Each number is 500 + 40 x the weight over the matrix's rms, rounded and kept within 0 to 999. Layers, rows and columns count from 0. Numbers have three digits each.

# q: layer 6 attention query, 128x128, rms 0.0898, rows 0-24, columns 0-127
# k: layer 6 attention key, 128x128, rms 0.0895, rows 0-23, columns 0-127
q0:527498541536491563512449510504463448433469522513471459471504494498563531401546467418528523516558482516460569532573509563538493572521489545470502508526502460522492481587527484442541483492509510543451511548480472557464453503466519469539492453483492502537476489508463476520474578558563462485439480487452500494460493517542504489491479488413473531524578466555459551458482454427495525561519
k0:486463508533490508488547486455494439461514441535441499455532486475510529516526507502439499528488580460433490396503505512544528563515522543534564540494536444492484502486460449447481435446405516526526555453490456500502445512520504506559468476505615507458487489531500491571489526399508436517562542421462532489504471548480501458476504461498488532535543489534526448495408471480535487445504
q1:522556516456505547468518465529557483422540436521449446460539503503491459437496537493380468500461460526469481545514471502460534571522489510462485518492547524493466600518466473508473523457454536431483503490430542525476497477479520451553564447505510472503506519541480488534512504522513437573422490448558465505490529534496521548471474486440436453472541525508506522510479534511536541493492
k1:494455506499525499439464549523474471447451506556466444512534461516490479478542446519500516480521470482493476494548495563443477494554509485482489464570550490473552475549549441435576503501537549450506576519447515513543498476506519506567516465554472543559508479497554546523497451515535529480528495527477478480471524544531529515497469550473466463464447461530548517515494521511464474513486
q2:504481544575473467473487529502451510494453514513478490499439478501523491512490532533471505472533500524498451434515469401498471546485493491513514515430497570487470494560536512502488529488497551422579526454544539537496516540514501516473499484543525476500499491494500518462508493452492492475486497505486518472518444530432489489489469483471484581446533511560450548549522450520535496498519
k2:462507573525546499491464516585489483488487477524419488438407477449526467489455485497527520524528484548542389527426502521457507518481516598465550540536504517510467499506518523497466517448538538530517501514486515478514415569526452574483538511513540518509481476448440511482440522477485494524463516486516489516575535531467495485514436520479459498458478506482487505569477475498420477527591
q3:501509534478505499481431447484486433451502488465541507524569461515527439522553423556566491443518450517460550472443521526537475544441509528495511538473522421594429461571515513494471537496494499523489491479501517554535534518435505507498518532449517464480504590509508530516482538528529548530543504539524494443506540483462489442505511502481493513551481480460549540605502435502523473501523
k3:515501512493497557500438467525482447540479474458442492533527438526570372579525415536484515527460495520484508510484558432533507507496492559497515512533520524531500500531503516503472526516462520543516499515464449524456473486470609492512471500484502497484535520528488532488449497495562463486603496501519481476535521496501532538555512536511523524520478486521517533520496519450484474567456
q4:441460506555448529534477467466499449500519388522375483480560552524477501510496508471483493572524459509491508504534519535514534586494558540381509505539445486497518481471474452520523496400497533474517538481445472497509582502541505490469517508487563560489518550540501493513469471476524464483495542478519562468513545453462483494489472488465482564472510486443481518462509500494515492513492
k4:506553472489460515486485458499467514483525422580461442506535472441434521493525513517520440480488483499506531479530515529564604560587533549529539516520466483488526491459471493558537480478486490488584528481446481542430468496418523478483532488491588560523493550513497484567477484400394544471519551456577575487496508502495510516546521514468454486588484508502506445511471441440529463498466
q5:508538506474487503514528416524506563461556484502554497521481463512512429484525500459537494445499491555458530534524481462488461534436436525503507505447460516472469391525552492432558507507515550457506480507503605505498476492474512507552521533470464521508425509493533500453485495483472520505464509489577492554507521499457488508446455474478583519487487561551523472574452442514513525542516
k5:497493542476488463547511499570521508497462511450550507486532478502578517586501500390557476470620436455525551507512433491472532468474448519471516516529491509483609478607530499454549546495514558503490423544477513488511478520529526531445517476487458534452549465501525451463462479482495519517507521528506485478426565518464547529494508479512549472437503554569525534501477459463413563439527
q6:465470501520543485456435506500453469524455502487538556473529501495530460479503499497488549530433575504476510545541453441439460513471499587516478464487448519463518511489525494497524524488523486470471488457534498478446496525537544508531548549478479517492512531550548436454549489576521498493508513524539458524564474522464527559452504546471595538532504530500469521530542443508503430433508
k6:497541558500522511492473496458502554567523511467467460451467547519547447500436509444558433499529493493468503473542535527392561460525472557542442500524482528486565530554542573452484543482508484486468440472566464514509510491485492459513461482459559499520553516531511510399485469523457515520518575526520465480448490567563544534486536491477522528536483506412505484493563521515522482409543
q7:487472506511559515478470490502480541546443477510434493490467576530489522481505475476444506498507516522508495502472508474435492511494484512532561434552490462527522488549439458507446530458451543508503449486512429499477524521460496482460499522480523538576554538469459538506519449466512514528475556499548490535542535470507543470483485457472458490498608533529570505529476512461463411493429
k7:515447458576506557486513462494465468474520469507509518480498504488474455492454492531538523496432518523469533558439491515447525616525499517502493535456512521487462537469498437540479382529530456535554536472496496479454530521558477511489465488556532510478516536483428434519529536473484526530506505495533535513455435492498514525524460464495495437518544487563501442537457479507581491475472
q8:473522515481556508453522549489461531494522422505492487460429460500431587489512531484512561493548524438506507497430444543505481504484506534415480537507552444486484441533448479427539498460404523517419490500504530496533541467460502517518443496484471578539470521463496434439501505471486404519511544532471492470527501542443513492492569470498527487474499508484457511509424478443463499540463
k8:572521544530482522510514551481476518512493461457492491431461446527467505479510429500472569535502547516496520553440514461490544460491480475502509511577472478506516443557526489513470443541531485555423455518558524519422554471520530487515452592528439529512522466534530493541538505502459467487519513447440477523538533514534503483452511585596484544458429496532530504461519540534505504527498
q9:482495494431469471475435459490532456458462446494482518556558497526480442484505488487563554501475557529483585512443498507539485551503507490505471504516474552549523453467495474530432447440527487528540556442522475510522477481537491517529490485474527501549507503483569494450472521578507451453471568515497508567495428535427494458546577511502593512502511487447543537513476501533510505489526
k9:525498487418479524530440473475483490528492487537476549479532449470587482552488489481531467467526499490509485473501442522486463554536479518538499507494408479443532510552452473409494541474518537437452548500492471521540467448520498442460515480505513557468481434504477481467465581538452508462550491488521518542478511469440510478575587520386599507540518496499451506562528516532393487524473
q10:471502462491452536489466439475492515484510505510511492508455498557487597495520427464491453553512481485507508507457460501524505439519467498494484391474516469510535489590522503522478508504464514468474474502544511465485522496523520530473512558514505441533468464488507517496487431553476589456501504542516512516509536499538454479483526526485474571485467490537581564523502548485530479440536
k10:507518553537495561552500474447470464490492523539484463451440505552418527481483470507489548491514467544540549487492503448492477453493512484528499451503552440517438543518497503525474478489523518491496447531486460510509527522448447538469510551483467445513514417501537509483531555521530564537498455469397547525490490525497499481552401526487463538484537519555546435543510522499522495504426
q11:514532486495466493516533511501539470535479519390399644508582489512537506530545419477477437514499501533408495497452438515545548494477513422488558502503513471469479510512543463526498441478463509499569467498440606472481536532465468455461575517458496537528485487487457515502526431568504491524482517516454456473489534493521511538526531487501499528538494495478448540505534456532442519546473
k11:468495510495452476540488421532486425577513513517556522524511478559477550471528432510450500448478518505506500482427515450467452530513494514517501557458517538426441468456564507456495492482462518535527560549507540509433500475401475562525493428484503486512474528446483484544570494456507500446502483502534506458542508510511558408483506519465505412503526519508419469469506469575505475429582
q12:511536475523505519480502518481514501517522482444471489529596515509436530480445454488456486529505545515515502505450468482535549508436565510514447489484530447539535479535465557504504474513454541478485467522475508499464487511498476504448558519492441519486503488462421537467504493512506531540486561476475506524502582464473492497498468483471499460506453493529466433544553506577522507481562
k12:468481493534519501477562426523491430549467427489470526505575504525443482510489434505504513461507553514523554586473588510505463498464502445463535479515495530518454501539525622499534506508485495525524552516490522485498490507445499501531488457496412555515520473490550476487525522423437554511477454497527463498503519514480571504484481494544441469421485497496488482478543491535484506495443
q13:512494500551525486488472515521487495512491476474508460477553504502478476429539485510481543562523534433490436456454481518524515520455507505504538541514498461500569468525524536512484479449479489488468508489508531528512474551465526508478505546490443499469488499522474495539495460519558468491500466420454488566509445541506482491539488486467504516480566495477458535496556457476496463554493
k13:490504571562495556525565482430537483500456447517424514496450466482434505433477467535481530467501543521491451477481456493511462480478522499549526525477443532557498529522550514531486425517525481426511520500516529473531515557535500465561553531484483536478454487499426462489462493456495444469486466462491541472485473483548505459595518440565484518484539470425517507520490472466613517543489
q14:587528489560519552552455528487500536488581494457477525487478516544423540472498509483468479519533499533473561533476499541540491439497566506608453506466467478491491493497545449383483520504577542501448430516527565443501510439437453513467539555505505528526467469532481437528514478567446504514526503541480461516527515495494484543472477527466459542489491462552535529483502478560535482556449
k14:499520591519511487506545508463528588493483452481513500526503495601503501525505416474495514484500516382515500524501505529484505446459468452460486501500576513557499504502469497466497479486518575485528520459520556452439519528453482487453537531552507516462483495475541481529486593581525641515530439541504498501451448546460519576498405511522461492493527453466485573482493439470510519436500
q15:454416485536571480529492519525499515532509514471539570514454523503474485503489497522522497527483545463430509481480502552480529556504452541497508424513508531481507516512494620502525481473466501538544503467471519478447553489521537498509543519467431520405452512502437481455451505512432546450556554491555517482477432489464506524518503522534465513512477534547488484550462536538540491488489
k15:455505451539512482559504526481544536519597537408552498519471536491395495455514495557538476509549454464499462494489456498567565481484482461504491429498474513509531545502500501516520515505531460555481456553529478522474563515526545441598485514432481466480494584512484412491478512548456501505489574524491503478534480458506477521486438406525520445460405543533528557572486540552536468491515
q16:441433469566500588462511510515484492501499416484456507463512548545503482539449486489422452474601509535419463524492530475496457540458552426500513497457525603546443532574500514461451519471523567553502554532542507526558504479526592543545502535521445490525551553521482558534543463505507563512484507507507508483468424504466482522466539446457493564528546575504496491538545523487492518495469
k16:525410528504486510493536513475548505539544495561505459470510467535554475556443464475498511445489457508484501506525509540532440530511513482505472493476470487465455564478486479485538435392496497615530509524533537513484455484480542548414536512538524483483530516484520424525498516464514510536480506533535583406488477482517411505487431452425467463479528533528530462487531509525486535591460
q17:460578460499611462501505496493531492495545525478496509502499420507521458518507552549486489542502488416516512447495522445543457512502497563476472598470521529451565532449463460531576449510473496406522490441496571451517418408515530520516469485526459424475514510440543493551496475538479497505499520459536478408460473516475488479612460499480548477504470463445495492575502499549466466484513
k17:508546568428550478505576481489508571499460545504451500509470525503597444481501492496513520551489475499478547528508441405506512462483423497452503480548463533471558566510476505486539609514508488446492490492549494493528550446493612496436480498522403488414516505471517492514459416540492488502532544540480475462502532518529498493609505480530499527563441444460489555498513524520465493478560
q18:462468533427505496483564495486464456551498495502563514443525482478484505527519520534557548532532492473485517450541550530543484546513469502572498520435428517505485549432463535542541478471459563504517555578502522519448437532482501548544499508513399459451524531549564492503549527413435457516468534512538514475554521504517511500596517510512519465506517435477544542490483461476471582506478
k18:558506502414505478473498468523548513528556556498438531529425501528510472502484542500502525587559510432430449532443461507493500488511485447547516505447401477475516467522515469492490594519529501520471505469477465523479439434536581515536502542551443571514468501559451462506498551511505492427446498494585452518536520470583508495475525510517480495506335470531510532492503484471424541509499
q19:554486462518491478495474555544512442513425508519453552482501563492487550495460450447506505492516460533438496500586464498505475458520566490491496442473534482509459485500480461509496498433522439563482529496604437534526490474475449486576479531521514547451519449541528422485474484520538463487415459523394479507453525503503501454532527540467573530494515522503466529463567487525549512485515
k19:487460543504477440549462571442544474541476439495477513524516479544540515483505465526487565439499502514528467503565542480500445446543529443490569549442514437504502465462456479452446460442522505555519527519538456497476492520507504487520506551495563499520451459522515452537496549516479519467479504506512500519512507488527456517481458541444549563527548522457522453443468450484499513543542
q20:418490606468472531472517555539509542503485452530497490434414468494490480490546543529512519445449496513513535487492526492517430605495467473497489528569507528546497459545478484537555543488472543442519521513446494463507522504491527520553468477491481480509466465434551452546547514498462507514514523507484488455534427565451539510557467543487451530513528536447497474527428521476548513497471
k20:493464475461521516521493501506465507526453526537476537471460510438490462520469527442521511504484445471514442494486426503507539517462445480509497514525495464499498464508537416527543555480484530487449480531509390501486482522475545443537594438501503473502545472491493526599507497522453497493499590509445459476473512512529558503574549560509502469484428514522513523488506486447481563474527
q21:490487476522489534441514464462494529492542454491541489503508467535518479520511516507504506495475561488494467472473504531501526593492480443523488499514505542520559518556530541454482516453417519486523538557497554538465546498492496544557468508501592543544468422488529502477499569507482464459500564493499475520566540558466465486518491521470540561444541470433495475488531484495577544554586
k21:517459519477527521508509524497500498526512520501483520566467537533511497495551571469432505516495484555465463480509449503453524583519586420530488480472532522450475537556523510408541531470492485492509525560417545454492492504480495521495535544462528517572451508494521467505440549488397427453510496504434459539492542509547434492538555517449514533459488528479460438479509492466459479473544
q22:489493489486541520452485489534558456518529501523485482503526469506432508442527513545456497473504484398492526459508524439500465491548381536378506502586528549497521547541423490529479519526473560545465478516471524474499487472556541510495502507544478473436527573515466494501548528434490463545500553490601514501516517540490506536513501538513511449498482478479422526484482477542459469566470
k22:521491506497528514454503475516522497450517475523512515453543491506497462496492536434564500511509474437514528504484531459509560526590432452507513464532463487499550540542543515516447512520531522545416486471538528503511564515542525540541465484574447484550429558526554522527562485519436477481476491503546491476467507479582506531523461524533483505543480465481429496474522531494512540494527
q23:563530507484500485465488470473555514448556435416512569468478481484419529565502489480504557496476574512483537463481455537457514450533482486510511542455427507465485452478519484510505450522489489550483532480533426535515541484475555476542527472521485492542492473482530530484557452467524446509517433454495463450517528509459520550495535485495586475510491481511547440497480554500506497425489
k23:556457524472443467436503515475540473515563511517480533557533508446540583505402463537517496509502509566485471540553486434433448426477519524471468583501531546534494458520446558437487465543454530488462424458507471541501550485456499473506494508540503534439434524484505498456557535471485530495458508541526544483513496547453474568513546497527572477470531478464514449558536491518479593465461
q24:450508469482509467479516522524522565515504551425499487466455537516505518512523497470536443500528440462521514484531519464509478500555559429442432525453480470518489469469550501546533541546513545524426554538489541522559474474531444544535450483542485544559489447517475495536494478518397477511500522495426512476418575496498530518497495489505509485559437529498504477505413498553429493544534